Weights of a small transformer language model.
Size: vocabulary 8192, 84M parameters.
Architecture: rotary positions, no biases in attention or MLP, untied embeddings, normalized queries and keys.
Training: a variant of Adam for these matrices, 1253M tokens.
Each number is 128 + 24 x the weight over its row's rms, rounded and kept within 0 to 255. Layers, rows and columns count from 0. Numbers have three digits each. The size before them is the row's rms in percent of the matrix's.

# gate: layer 5 MLP gate, 2048x768, rms 0.0229, rows 1872-1889, columns 0-255
# up: layer 5 MLP up, 2048x768, rms 0.0226, rows 1872-1889, columns 0-255
# down: layer 5 MLP down (transposed), 2048x768, rms 0.022, rows 1872-1889, columns 0-255
gate1872 100:130135114129090132139128106146143099167107106140161131090103177099152119096110144132108156116141142170099182171098158147117096098122136156128139133158168105106099126134107125113125100160158130153148102148118127134139161106092111161142190110119157153149120119116117128147122129130115140115126126132133089130127118108094109130138127111124119122162131093142115151118118108098127105120067132151133094117123144124118136142146102119090092124136123160121121132136141115140133127152120125156180156132124138141106121126080133137142113143124159126105099097119123147146160049091123116164111096155122131131138092138128128136127118118135135143149145087107129136109106133106143098159131136102129147151090118144163158111087157123128106133118084173114116118142124100125135090093123148
up1872 100:126135143155123128092128133114113108138116095137128101142131154110117171157169140122145093166119129103120156121104180094126107075104126185145149128106108110150180145109092190121125157106144141137120161165144145133125141124142194161114157131162111091085131095070084159128160159131139109079136134134170129171129151109132082110143099081171091147100152141152119158157127138094131086139139125100099137119118152120156132143124095130117157139111135121093091140125105157141114178150097134143185079119105162145061118056175156122093165148121096139134119100099111121138148116122158101162127140126144112113163127109107103150159076134112131122116155121148151125106145145143097170100124098102126123145140123137103102112140167154103136108134141161139147132130161134098111133128100136
down1872 102:148096121159132160135152126107109138151150151118137107125102134119137102146095128125140068146148079145114132107119160159124128140132128117149109112075149118123119118138156110108132143095157134108138162118188139153126149103071128130101113089130131142120129143104145106138150084096187106142153099111157115130139127131132130126145107135091142161103187134095165135127137137158141137101075135100112187120107152144092160143144177115185141130134165159117154160137143134134141121169097138134163127148116142173154121103119155137133145123115117124135115161087147113097174150124147099143147132113119097132132135115145144142133099151072103149130149093099166155144171105082107137124143136114102141147132084149134095081113175142088128129097124145156149131100151099146156128105133113
gate1873 095:089094142122151120105127146139154108137156127085108077126109144147122128116116149105128130164143155120141083097133169118070118153125099139134071127100103121160089089128137112149126164119154163133104114086091123160110119119156104125110102080113089084152116117146144134100127102117129134095080128139117147111136138114112141137127153135165123158169124152119142109133092135106099148133193128155132137121137129107117169105136132203082172162144131110125136143165110128123117104135102116086173146127144165134155097139101104116104104098119111160158146122122134154080124124127122157109110127137117113165164128106119171124147164151132139132138130167145171130126132163131139112175150124132172133123143113133104120098113139113138099171145106124134092108095144144172137161084101140
up1873 098:119156100141155127111192116107133118060137100157121117134125131137115083142137146140140117110130122120108158131145123150123146126121150140134140148178116131142093136137127174143137156105127156132156142109092113089141121126122098121119129163153110113117159135146119140136144160085130126121134109137144152162127159121154138125118074162156129143114141125123129116107131126141115132097153151173124116126084134143147116141162184139161108110117117177157113117133144090121141109087111116172138136130140073145083127110126134162146152162118135140154121154144123134151151148145115118129098146139158147086119107149083142192096144129083140120138138129185120133101130142103157113148125115151143116111135111129143134151106119155142130109123160188143185086163140127123106123134115120
down1873 099:111120161121159113103101160122122195108103159146153107112117130144098156095155142113140121091148152179139104135124156104112147161108106147135138135126082110148126094138167131145135086113130077180075137151144123109157155175123110152128108120104167138103135139098083134131116096079119140139126147138119089093151151132135148155126153138107147139115121107085115056134127159109116161126151066140141118110164159129142137090162116137128141103146122084153095111136100156120112122104149126131140094071132155139129162138119129073122107136137115133187113148107124132154135133143136123090130150141126114130141146138130112086120187137135143134103131153142121133111142108121109142125149121151157133122119087124098127122110134091147171157143102096111108119054163132129089172084137140
gate1874 097:115132151129136104135148189137141118185111144146107124128144103126171134132127109156119130091112120165094143117126146171120097114108147152099149133087132126072122138130123159153112214082174093149112128132144149142133156149099123160177139125112138151143168116122119126133149142153103170095153159131149084139146150165106130099140122130137114093134169099112169116145123154089128160128158133147130107087153181098118131094166139131139160113130092097112139147146143135129134120067133109163134088113153104160106117153149127152125124112140139128108121151128111089111149100115127153114123157130116151127119128146123100162113150133154138122143125101097135118085108103188124150136121183110112193145152166146164107115143099156144088116143127136111134114135136133122123128128115124
up1874 098:112130146135112166155123132102091156139107080129146163109136121130099155141131101119159080135088120122112120124130109143133143126145163115087125130133115122174081103114077110093105117100087131121135089158146091123128120125126146137084096092182107163092139120115172106175099134103141130118175140139109099134155119099185117147130128123115111083110140156129157145086151130132167077123116117111103135139137142150118112106114126138113120121078109153119131123123116134112099136143149157083108137149100140116125110135082117097116158108151120126083153118106125130166127130117126111119120100108161127123119120120173072124115133134142095134130138153166159099087167115063106159148146133116108126099141133133144123151116151106137105082115134105141127063123158119165161131135162154
down1874 099:095127140147096123137085130146148122127109116105133131141114135174125119162133152117115059148110115148113091135087114182109126106119126114098095091129116136160142125138117135136150124195102141111163163135146119105127087136142102141052135106123063112119157129124154161138116152122145124122160140096102145090163146113129147117141107121143099108100102127097094125076095146139126151140126123123128103160116107134188087135156121140155108072127155175113094124071119144136099134148142125112081143136145160120104156114117109144126093107102145131100101139109123133128102137146131120162074132129163099099138124131151096112154111103103132152156139125137147110178167149110149149132175096146102116124146131133116128117128136146110146142105162173134096099168108148118136128158113127
gate1875 111:134139144095146182089069154118114169173149109108145075119122123172129138102153141099131082136135098152149133144143142067097091109135142124133159118124165160164127061118139124143096150128137148129111173106111155120143096132140127130151156126134109118140123152135132130105123143128176085114118148140132103142130106127172130129127144101096131128113151182129113159144108156085085128130145163156136093098075124113109136128082150143097143125117131111126127131116148118169153160104117113130106115105144118137117114090131089154148145117113134174104119077112107159165132094075188134143100142189109124102208109051145146123138137144188157098128130147139118140090134153125152117118133123076126109132137118175129107130133130119115120138123142125164109073169138135075151124146104104
up1875 109:119137111080153174108061162138140138170135089068150092128093096150139120120142156077064130123168141132133137124127138071059133132111106097145158105096158175155135075094110163127078137122141172104113093089106143079154079108158145160167137115130111108150105147178125150135146140133133092141117165122154113144132118141141121145116158089128162145110173128110097125124123148108118128170126152154153121157117162120073122126067140128147140119114139140134127128127159114157139151110112135116137135144170134152132124105111119138149110131128114144147105089122093117120173149109164073142138136225113098116222088085134114161158142128164128129131156162128127164109160140135113106135133116099131114112144111169118124100151158132152156161129130098197107094146121102126149145151134130
down1875 095:134150111147124102153190094145122122095143119174130175141135127120109149130106129137187193127116125139125097145110098171197134131137161128091085165136120072120126178108154124100157139087152107132126117154152103137107175150091090106100114152133150127137149131146142122128119083091211147124150105133107165103127140097091123128154128166144132111126078131161140126132141109130121091111118143103084154095143126165142124148157123093134114145123100118137142136153126168095121132153138100138115133105112088069096122148140140152096141108134146103132121170119151113100127135143072152114148083059128131139089173173119115135109121104090114145108116121122137118145137127149125132161110130161112119123118127082152110106149119145149085140115092150096148140078143138143124104124153133
gate1876 103:140139096139102098126105165133144127109158139114097084132084109079129151125089112162132126123171134133161128130107146101122149120141137138091126117142131151142095110146126103128099095129139151157163158128147176082160131065109063127095158137088121131102115170156146109126123135104110112106148171153137128116167147158099160133109134153155163166091122121143119126121112132104099121139134142140119097154140173127134147128133121162137101141109157168159135140111150111123146068142130136146124118139122114122116109095100082165148119152118110117150104195102135108154097127118097125097099188107114088096191122164113102170176131111098132099220120135090139110091168090117123157111133145144102087096108106147122174133147124137144143153136139115135150107096119144150119123159138132
up1876 100:086097123184127137163139134134139150132156111116093132111100139128144146143118117126164107140095130160126099177101133164112118122124129121118131133117150105146147115156171134115119125129162144175140119114121132113113104093087158109120088128099141158140132109129120128127094143126131092130153184152109144156169102144110097175123156120136113093145121151124120137137137156087106135111093132097142120122129157183134120127129118154116073134103128097110118167130119119128142127145160129140120106179129112104134160160171105123102134110127169158129126167101146167124122100109154135111155149110161172144148139139121104121166145142112101131176118173139143140140196103122107113130091115137147103101130084157164140121170135136135136085115140124167180121102163096163103141138132141
down1876 100:074162124125136123180163154109134130165117162141087113147160105139115078159118139106117112099096062114133133128127100162119135150082131147131134133102137133103105155118130146134144126145114161120118104130089122115117103106172144108155113150133110140117155137089137119092151080128140130151123167078133108105133099072182111127139124106081105103161134164107103150118100136121125095116151166110108141113145174104142102143109119121117172152119125117125135102124130136171141151141119113086078158130117078117102165131174139118083158112169140117137114084122112176156150161117152118126116131148113162139093107100102151131104092138160113130058136107139145113176107107157087134114089111109165148140079107113142085165112124136091134093098129110109088154151175110113129125146122167
gate1877 097:109153136119149130140119132177125131112123128179070112136099095127141130152127133135173110151113125134139142121102120119173128172128133117126117136141136113110139147120130130154142126151177161161122136136131158133122126123147113096132101130117100107132173127072151102078127110163109105149128108128200143146115114100160120113155131159113071110097123129101159109190136097130138153125172134168113132124128082153122086157089135130138159121143099143118145167115147131126098147110133128121109122160148116085105148103143145109111134092129127130122107083135104173131130185112126148123133101131080105109123153120176113133094118116117069119120104172131161140153152130143107145121151150112137133104125129147120096151079062138099150159132124132094153121133126133135139153074107128
up1877 098:124126120128127175129161107133131147127120112161128147165153114120111136113106165128127093092153140123137076130102092105122153171124119137071141095114142167128156137084123122104184107162137119130144138108125096142173140103131153130124114157091070109126121119114126132102106142164149140142145087118145100106130127131086097155114099112104091135159139144116156106169110123153149115160122141132132132158186124101106149157075100123108101121085130092081157133115164159126126189165103143131129135144146151118129158117104125158133111133097113139175095082128122112154180119158150098132144149128100125160121120115111129126103111125160149134160170114089173087086155128164117085098109132125152127110153129104154114127144180130132119116137128120062137093144074136103109160140153165
down1877 098:117081127113131152117139133091175108144141148125115133142141132088094141110158126121109099140132095158128158115130122136127140116126101115126141112112177129177112118084182147146146140117094073146117109112139160159114122116131159114143104137114119134162144108099121140135095091145131097141093098108102133118126081125134095160178129133138087145147151119133112126115113094138086148147117118115166130108114111142116136148136106127147130101119114111129095074130122097111149157137125135117139123140084119183143114124112141147127109127128128134091090090107087107129152124139149139084127175164167125127129135116086125096126116131166134112099121130098126152109168108116133103103130165093145120103164126113139139077124137157121113133141103145128113102129125132127084163140133093
gate1878 101:168107123088141140148140131138118123122120135116104093148115118129144109134107137051098114160118157130171124153127095121087164100137112137130144086173166162136162160152104147157164152140135095149144116125093115071159099108100118092102100143166158157122108087169136140100116112114121101064091150146119148161069176156131143091122125150113109152119131122142116105094120159151135123164126136113122151074123145133100103140118114127152118168133130151123141134133173121112110122119120165116140128103122092119103134144136111132111153144103113078121144123172137137146132120112195079121095152170131130147141094114132153128136108112150180109147114117117101145133114124170138099146099085162100121132122135140124109155102060117131136127117143144133163071158151085112141162142086120
up1878 100:179149142123117119145161112133132108198097143075117122116126166096130095172133139130129136084126094125140113128109133188114125098112163174146132145175112125162116127128145126160141132118190138129112136160145101138133143077146120145157132106130112133137142134118098165100137161110124136087103164118115129134091152157153124108114152171122157118098154117130111125127072119136174138160144110128175165142070092135133103161103122107093135128100155092161091144182133133150134117160118129119112150178115136081126148062138072101127117139092116133114081133137130128109110135130107129155126130148125115100144124113064123135109150175124107143132112121142118145109106111150173134094111105138133164177157128087125113096163110148142127131108110116115108121125120123118179140120141114
down1878 100:138120143179095168111120128163135140139106147163121123079124137114152109139145099084101101118102123120137096159091073111148140117125113115095149132156139116119132142138127147093142121104142138115129104101101122104132139114100127166128122160132111115144139089130122106128132112156145133101122183169132180137128149151147112098106130139108111139128151138160150089086130149143144135167176162087116101114179124160086131158085135116133131142091108137093121175166139096125117135116138134105128140113128140116137140118176117121109132154177155114147098124130158108192096123129141115089109118141106152084123127145141124133095140117115131121099124130106144152136108126159094121160115158133089137073144136160110149116166163160145125134147123127102133117167148096130144122161136092
gate1879 103:171102126124132130099124156164139093121120108212138109168139128098094136140137129119138153113128130136109139134120144136137132103161127174147129110110095107151159110151127160158118081137148098090112181121159109119118174163090067138180110115100082119124106139116074136193150126177126138079134135126138074114079178108152144126137127144118111114183151086169123132123155097143146123126099127116089127122137131106103106120103138118109129193161167108106113121134124160098135095110144094151152182160090128137119125108107082167077121167097119129155164130126098091127103134117150122082092117091073096119121127174102068121125203132116146106103155124164113133155163158121143089120134115109126153140118102138133095100129108104148138101096098160116160134131107137103090107129078149
up1879 103:114090143143132136128105106144104163136106127135095097135088156135095154153158098113119159116170115145100130110094177120105141120095110146142068083139080104104165145164126121143151119116132108157159127120081129144176123139108125115121137154120099154124122154077118092118091117136113157101130131107146128171093160151126118127132137134176136112093113091124116137122104134114104101166153144120156157062135150084091106146154100130113154118121108123143111136096150120122148083139104149126119134123138168130122143098125073148136165137131152118154115135118095150172123114141145156173119195130117124100103090147150172105118103118152140154172131157109141172168170154091128114117179143155136147153147099115137134112103101107105157172105127141127140153125114141127138147138152101
down1879 104:110135149115124144105094134130143104135109140185129099129093116141117127116119119120136137144133204143125143144129159170124126107155069138115081093086113143107129098120141149142134128133087101144126155103153111177102121150147126149154161177130124136093102082149136109125106146102076153103098142141108144116057130098154097107087144141134130106099108132134161179169145108104144146106137135121116118114134155127101125101107105085068146120153085093122148119167125117104160105164113137127134115132164124154126134147105137164162111104109138124232151149127132077125090164117160103158107097149092119125167130119091106096130209130143169148152158081142127129115154143137098129147118093150130157142119128124105158075120111131136184137124142125120130188134121117133122142076083086
gate1880 098:113133150128149147158151131103118117118112115139135142148160097165118154134090129138130135134162150128115156124124117148105153071105154144165116134140063173142108183126111147162105068121120125190164137121095106135131120169163090137125120127119139175115103155112083130146117076107126105116157123149155132181150154118147115119110175149157125124183164120169158099167156130140136128105157132108126154105115158138085108113140160146098147090171107142149082143112136111120102135132136086167129084105166117134090106171151126153105127114121118143164136113157102066181124130123098104087171104141140173112126087127103094096117138141088136114162131104084112102145097145092117146146147155092134139130145137103131149109129094131135129140159105106125152151128159146122116110145119098
up1880 101:131094144129133099117115119142100126141135113141128172126099086150135131113119127123105110122090116113179119152092080140143116126135206127175146105158154141127125101082111177131117120182084167123122147141147105140121117086186161105114125179138147127118177118130147112130107124135142128179145152117155152143085178134150171127111063138120126085116122115132135108134124111095160185109160090126150134143140107143171096190098125123076125062118123140183159126129120176128111103112131194123132125116110136148105163164116112097172141103137166141127139084111152109122121132101155115107134151153146120134174138095119116147145176094139147125148139135109163135095129122138111139103114099135167128118165116139124096132113158122117124129118132078125149144153122148135118120140146182
down1880 100:110081104165058181103086150151174150153129122084114082119142124111127139121120119147122138117111204125130110090140091124132101153102123125101101101156132104132128102108133083129103151136111114148165104127089134115172150151171162105120131123126125152132173072111133110082102085157060100127123154124111128152146113082120125147123140158143144140091113129081123160133122123123155131132159154122156099155121135093134105101112136118139122149159144125143101179127115136120128155096132158162153161120130096107138139084119114121127101074167176100125135146145145095128132121152142138102136168129137148120136137099128143132148106141116170140133096136132181186101116112116134119192179161129086143120111131130101117111098163100104137101134122094131133084084157104088121131109106112
gate1881 098:142098075131102230135171112070178123109203143082138114121111088161126112100082087135148159110141143167126146105121124085100143123158108130138118069151139132110125130163116137101113145095129137135148144146123122130131101138119111120139162118084160116129135114129152142126153113125111105105141164066096154163157162125104148100151132165142124158132124102114127148107153152167161117153114110129133071115113146140128136122139159086152148153118100119177128135098135118129093124152099142118129099139128173137106118137144164135120137140109152136107147119124123134176140105132138127082113153144132135127142097175092153127159127121103161142136139114118132108166145172150138117145117160069136128150111153155158152142141125100135161168139161095119168150090179134132159133141152117
up1881 100:147099164131168099120156138117152104154150154139124191099073170074130123098150164136147134138140119121138143137128180116147116121068164113135103131105142112134105141119114142145129143089166115135117125135124119109116146099117140100116107112145129130103144133109100098102136146143112094120127153125174098101088085107136116125081148146083128111133117107135186161094112082105108127127183175166119129149145115128120113144133103150083181149088159107148151103131129141170129158119149124143142155126091147158131099148099078127128136107134127129111131099087096109151101157141141111126159099118131128121123093134149164127069092109168101152129110100119135148070098103081149145096154141130134127132127116102080096124145134145126117143139129107115130107144052140101113079140091148
down1881 101:149113107194173151102102102089154108164185116092090135110077131128100133066169102147092147104136114134145134097146134136135094091126102165109079147120145065126105154086141122133135142087131088107130108144110155135118147122128094103127154112141123104168159124118156156123124121149122104139116090065132130144122116116151137123146166132139135119188094110116169142136132131151121113153112089133111153134099148117117123112149115135147156144119099094122150148089179073135129166098123115097113126125086112175182094134106129103121163100131131106110121125097131110195124081157099095118087080128098083153109088157134130126099134138147114144146155100152118126136116134127141103123153117149159096129124147142140083141148095124137131118147141101122132118131133152113116112126121141
gate1882 101:107125151086122125121145102089131125107083112089143117140131188113139128148165088091129152123132126113085153129122142117112105122114133130122161174141161102142164130108177149133134095085133127117217140155152110195118100122148138163121129144107144100094127187122137122125183083151125139136132116164113122119078129104131105131141141130094135128148141101102159169102104122126097163159127103162123144153151129139177156157163167115128149129119141172131172109116107104080138156083136169137112129125122152126106095103172113112120113150137131136094178090114109137114136095107117106106142157123106140124171129121126120165133127135134101137145135099138102175087145119119123148096130140108132107122135124136133190103151094104133141175113119160137147136124147123134145126126105128
up1882 101:099108141139119148141109135116126158135126143084136113076112120138143105134135138144121151094176132114122119118134132089136167180144125097111120141083118119115113126103155112094133108131160107149126131131103154123122082144125109109113124127139141146148139108141080175166103148120117119111131119119101128126091145121112130115126082129149166130131161112144116165148106175157129127121146110173152083116183135125083081099110127165118108106104115097123103123147159155130146111112130120095165107114132123151128139115128164171161159157144143140128128151085119134113144132133127098140147134141131138115149101147101117102197164076127147142145088135091165160100153177141095133130138148089088135144153122140126107100081109091106100080122119103118125101086137153081138132144097127
down1882 102:132095147111102127127149080105161157132140080120122117092147103120107122108126143140112087107155120125179134091114147088150110151143099062100111089083096110133070120128138148106103098124167107078097144159116110102158114102128137149143135112117105106120126127133153147153122116141156104142103188105107134068119135154132144130115105139118123112143134158134094122162151150151136150125097142146119131155137109109132094120125084139086142120113131142123157115115168108181141186124125130141112167135119146137101149152117150164111162132127127149130089158160131129110142114136098144157082154119146187151129146143114093103099097097112117144121080137096172147108121148132158146083104067126149069094100100134155104134078144132160116140089136141124124185117179082132161102111135146
gate1883 101:115128100164109153065102100136140101145161131176167125086126116103131134102093163117148134138154162095168145098119150132138099109130101109150105094139127132114147141094106148159142131146114115166106114085162129146079166116161169122160132136147145125138100132149130152120135125108120153167100107105084095165098127124091139122122111115100113132114081132132116131134118096126126123106118127083115093120122122108176121126077099118154135156092135147111136128114106098172115126098135149130116115127121137135139146113179124152108131162155100118102157123140096114121157141096113129081103125193110119129154145144091115124147127125110139138076100191141082124113108132135122106108132126171155096165115160120107133115112141109143099168134093140111162129135141143112136153135113125
up1883 100:141107126098088086103110115145104119156121131117168130142103128110111142108098128144190105087129106102129102105099063138118105126127127135132168130131097119103143092115156170148133162141170093151125124136134096161139142095125133153170135108158116120122143091133095155054128121141137141083140147105120102135110116144130148131135168109162157175136139136106109137131130136095127127089103117114101122124124116125138140176092109139159132076131130102136190118131093141133125138148106129129081108146175110137150169151102123132175162136162148072149132152106125106143111120123123125101099121105129134132123100098154205150149136067145126122102102137153109139135113142132110113079131139152158149118076106128088142110164155145137178119133137138130095130139103211116131106133127139
down1883 100:148145119142128170151145189119146142148119122136106122136179082127126139133130111127082150134103101114177114142096158124126124177179147122168125116148116147166113138079120168104121088124149107123097136197098157144108116103094147129131150110130147129130096161109103146160163153113164097134128119127149104152134084073135153149132156177128142087139139146131077144119144152131137121150155142118112069149093114124120131103112115151114138103165137120112149128142109080118135125108109109127108154106102147149088118153142107102110159128132125109116125121163135172119089112171122139163172121154106111129143081137124137116084093172138125090123119152148184119153146112142124166100137138125157125125080095127136164132108161127124153125150133138140127123138066144120161146120152092
gate1884 099:127141140089139159140111184133114107090146131132141128072041144138133089125170129096084136121133130141130151126139102092075111095134074152099133094145121129120101101138140087142108141138174146130163130115151178106115138082116149118127132168098127115150089136123107083163127122151113115103171141077129107174112139125140140131106076081114115137129145112105117104135129090092137129111158123119130141162125125107132139123111122129106107161081128104090111137104153085080119169086083114122132151140093142122117112178149152117166128154121127090132124141146090132151152169171090136100124146130135148108144109142130134132127163104104141105125141125128136103160114189137126130166126109067166134144078113171089107153122094107129129090105135107115135091139137125119132149135134128
up1884 099:176128138120107154132148128136116127087140132097136098099101137126158166148180093166098122134150128150105093161123158094121094126131109120079119131141131126118125082102109132143121110146101111107131132112086102203102127104119111114136095134113158118115111115147100125120103099118133101131131117125107149121146099141088073116160164153139166140141104114137135138089125103116123099159088177101144133104143147138130174123095177109151097083121136136105126092162129049152148114155164112129118153154093103114124119127129108172145122157134160093127149158148139091136146145135094085071186122125131128130104166141122131131109104046084133143109183176101154138143132124111149153100164113129124125150179127146118119169149158082146110096123092073133156138102135166115093129165128106
down1884 101:140094164120117145112192103112111131139120150161172092095128140148140156120135147161139127107153185146146152128152168160100098160161165113103079115097098136110159080094143137118139135102095127101171125155133121142127095147128152098172102109138177095094131170131133129106117118096051110096135111131087138097139115124121109182158159108132133127095130086119116142131134138128105126162148121137104152103159134146153144118145141128136112162096104102113155097122102145154127108114143144101162123132174118154121126115122128157127077157138148146127135128110102106140151177081127172097161096153151102114122127134154125127091127107121147163149108169178138135133113150112115145140133123132162162106170143150137139108122171094142122136108117124130153159164157144129119153103162124
gate1885 099:170121106120179124137134133143135137138127097117161123090149113100100126146106121147152131140103144128089130122157156114114138156136159202100096093146097140132177116098124140064111118123128107105137138157185133138102138136054144087171153178115104120144136113142142140108137142150132171113126116099162109137140159152125133079125126108139136113136102113120145131132131114088116147092136144143145106124134114116128094099115114127115158128136111129164113131082139163150103099139072144149142107133118113129131118128168136084132091102137124142109148090134113105107138126085130140134111135123132137119122118160129120148125135074130138134069134149130121125122136139118174094131136176119087094104128141131157110140128148113124148125116124157074128114145128089151137112113062100
up1885 097:142084120145094112130151114141125131136158123161114140116083176120101104109138130122125101164132126156126130128100140128154158145156121107141152160131087133104098176157140122110149122111107133119130118108141105156085087138142141122125102143124087115103165129115141115144147146127130121098113143067129165094147109119154123172119117108117091108121132149105142122124145106122142135089155101145118116147128110102125110125119114121104119148110101108174082154115111096087134153153122104132109107146140110115133156122132136110110158128136109133134117146156149141126121100176132163099095099156121129148178108175120187097167134170144104121143142130164112140157088104160132122140123125121111101137125138131142114112117134138138099149136097136137080124110162172156083141196162120
down1885 098:090083134123085126133119127123146148117136098141122149174065110140134145150106131129165123154151121131145161146158144108089123165087170108138147167114106128110050125144164091130150141145132143140141149089134135104142115123112147161083142101099115106143126094137120161118118129156164079110128182136122139154120124087125166119198116188131087149114142193156138089114153172102185095144093124088087129123130086099090086146149108125124141111132117119101121155099154120129098111150155152120160100139144159109124157120151086137087120169071143149136162163139183140110093114135112141121121123150147096144151173144129124091143130157098066124136118106140115146116116130144142122142132107116135153165104125099117108115175077164119088114171114134155140128127106130088135131162100145
gate1886 098:137177148130132119138128154100114104137144103112153091080146109065122166128127130143142134128131117150129164159083097141131130120133150134108101080140125148093150128138140127155170152128162108119107115111120114131145118087134103160158127090107115174089075148175135098120135176139141118134127129120156112111140146142145125168145126078107095150146133128081118115123159135140109119119154120094168107125132103136119066151108107116110148130117149129125160158127105123095128106142127125156130143129122128119163142118134141111137109138132124097064131090076116128149131136114144109142179139113090095168132102128173095124111101091121108146140141127122105108096141162111146142123080110127116140082087147128121104104137133117178155119113128160150124101161132088141131121109109118
up1886 098:137144139112119098111179114127115152120120102122169072136118079149153105074111130115120144142163125168085142092121138099144143131134156103125081118122124139098140155120082168088094159079092081137111109130110132137127090120114146150125106092094162156099132131138134149146184160102131051101142158105121129149154170065154127141141149077097156126143130098131129154146135151163145180148136132109118174100114145107146099117152127171199131117115145138119147115110142170140092156137126160135092175086127109192131110145136104105131144136144136138159092162119137159098072109113132110142151142143135137121140153143132153116123150151093128192122166158143100116106116120151153090117130106106140148147151134130171117153122125120131105121132165102086159128113138155104172105129115110
down1886 099:107132148114114112123098151109112099121141102085137127145135106106129121121118105170113128160123120145145114146118155114131135122145157113129067112125154095126166126126138117152123129100100118137091130151169108131159137154160139135153142115116132144090079138092139094098159155150163102112130095092138152166168105124125129189112103119117141121087120155111082118135113131167105101113131118116150131139117112130084116088120127114147114147083115095112131160131116140084138101167111097142156138154126145169139112111111134125159127117107135124138119110091095108139120146140154137156154119143099137189096119162146143129131158135131142124118170170168121124120118120123090168116142167112127103112087147109158137050093099136161111113110120133121166144132134116127121131134143130
gate1887 103:176093108124106157087131120159126111159146152113066128116155117142166129166150144140075158125141132101117128139142144108115124152096129130092123098092116130148126149131154126117071099154151174143128114129140143162094120132117105139101148161119128061093147147130140136128141128137099133087173139118121094119159107125119138146123116145117137108122142118132164144150114159159092168149149115144133130167175136045112083129150146113096140159133150152099130094135125124115133137138095141143118132136105145107151079162127123142091094102149130133151147128129127142099121107113131143133148136120111144097146146132156107112152113082112146111148129128124157158099120147149134136147133107167143131178137138118123124133134166148159126160117103112090148157128076085122153120080155098
up1887 103:165157123140126131120131130123117094111154120136150152088099090118156141151081126130100075103147116124199120097117118142152110121126155134136095157118176140099080163129146134173081103135143137098127133136128120104149135077105169150104119141112136105114152152142131128147122121137161128116135131090159154099068123190142144158109132116094090094105093164129100139138106169140085163136133125163147108132096157115125125130127114151119136134145140145144175120136083116106104128105121100128188146138171103098139148115176122134153148091110119180099127190126123141126142130083092118169087139097163128136124118099164134114110078104143123147162110142115103136085138145119113130152124141075143086088141129117107142119104132104167152124140154105112084119100137161122144125100138124
down1887 100:106163124115108085137125127115109108111121146111173149118086103124163141111133131153134088123185178128131117129110175103167104124121144105153136132148139062101152150169141156110146155131107142110135119141116138099129135131133138136141103156128111146113077129133135114115117136097055092138127156142130097109121143087117158105094123080113137076154125088170084130087111133152143111129124152115133118152120151128109110111082154088093142110120095099126091202145111155088113117134118114134144118100136105120101080138150155099151150145111147147156118151118103129118122127142106119116100138128123115145136128170125138159120089130149135117131124133144144099097151082091110127166164186121132089085145118142130149134142138143110136126172164128147127092115098114094123119123159116
gate1888 103:138130129118123125084108116065159102132162122098116120134117095118170149084125152086100146137143145107157161127142179095135111141142091141112105118162147120126160135148104135129131125109135165118141130095136159117121141110128148138141123154156153130134098143126144141141152158116117150106126149117141096129089087103130107117135118123114108125111125090092120129069105123129143156138178112141185156130118149099130143139103084160145153115123155131131128137108070112115140105166082167153156110154117115121148086167127151094141143106137159131169114151128128145083097109066112137158117155163120140105170107099128118111178096136112186163134145138094156145120104105145142104124136086117110097102081134147107126160126166108112110164130141099139123131127161081124136135059097075
up1888 103:168093114125129096133101103108126136153078129148101112130132152121170081106164117136140114133135142103120140116149136124090154144133154143098081201158128131184095147093133152122100110084125128123132080185139124137142113086135162103145142124087145143134057138132106114107167102136132110154124145169134079129123115136164184115112076125149171107099160157130145126136090095103153084103110119148122133115112150111085083147107101119113098108089087091110110147151171110129129142127081100164198115122165171101134120129073168145075147136161095110135125133157130136145116107120127122125155157125133099115158097118130124122153145139136125118107085135078149125065143117132116151140173124198114096125121099120168122078145131119114103119146106141122132161114122125115143151153097092
down1888 105:169094151117134136122127126114112130111105141151094123122114157146105118159130115126125170120135158148144130125154147081140123144151140141147114095136126111103127110081115130144128117105164118111130143151155172127144134120091122104148139079077116164154136124126120080132117113126097133101142126155117089181110120127147125103150098100188147121126109094103126172119110166112145119110138093150130118099140163117112118139114067090093102130116142162115100159145169100125080156106128076097141160126116128115122138120094138165143116107160130130099157123166179096129134102150105160169143138120114137176121130165114107147094126184124142144112145125118135128118140058128079129127089136108074128137107125138126125086078115098120076129098146090120120172178095120135150116126122157
gate1889 104:149130178107146129132171101139204117093126106112171123065151103119101133162147155107116136174132144094154152134125108145125092137132153075135142150130139117121137135116118116126130138073127117114103152110151155137148078120107098172151153172112088120110144117131093154125124140138105105123182165165126106153073146126161161118093148101140119148136146131088033174149110147115148086128155114159108131117132115170143127122096127116124173123110136142121124133131140115147136122116137146154073171115101128129145125159102088129120175135152128151180113150094139129142126128075106131113128147096145096095139130118097115122158138121134108143113141138088163163131147083125122154124118151129164131162128119111062166144157127106128121135141146155130111132123115173125090107110095105
up1889 100:113099156168086114175157084091143108124152128140151173100088133099118104157125103107117170135119137153134132120112158137098130112114138125129137101146131124103103124135163124169161084114119122133130080091082150109149109136127105104137127137148132135126181122103153146116138170110112125081126096156162120081125164144101120085122107110123124094147129077100092135108119143110103126179100132097123106107080162136163144125123124092154156143082133096102159091152130132099143165088146164114128145144149117142151133138100137099107135108153133071128118107105080089133109149135135123115123128135134139136107157168090139140128153093131144153158120158085096154130097175165088153160106180121116156142157121122139109079137140130091093138133105095123161118105132173085115153099135155
down1889 103:160159136139115107096130102101142101113099155108138186084141129110111118138155179107120125168129093131117143102118110114116158089146140099147140161126144128144147154168084117134155164077142094135099149135129113112104069102129104132156114128138126137121111112103172095168122153125128095144147155113151099115133106138124158094150125146114144154163149141113117101156129118144156107136113127147123130130115159101115150110141097166121144111113151098081135171131129129148145119115140128105108170116105136113128142120092153139129129120136117173145100132130078114101139136113096150152165143071140116156105106118136149078175110153157121116157144118123121142104155104128092135130095154116148169136143096136113143115120128087143085114180161112150134140138126145116081120128117148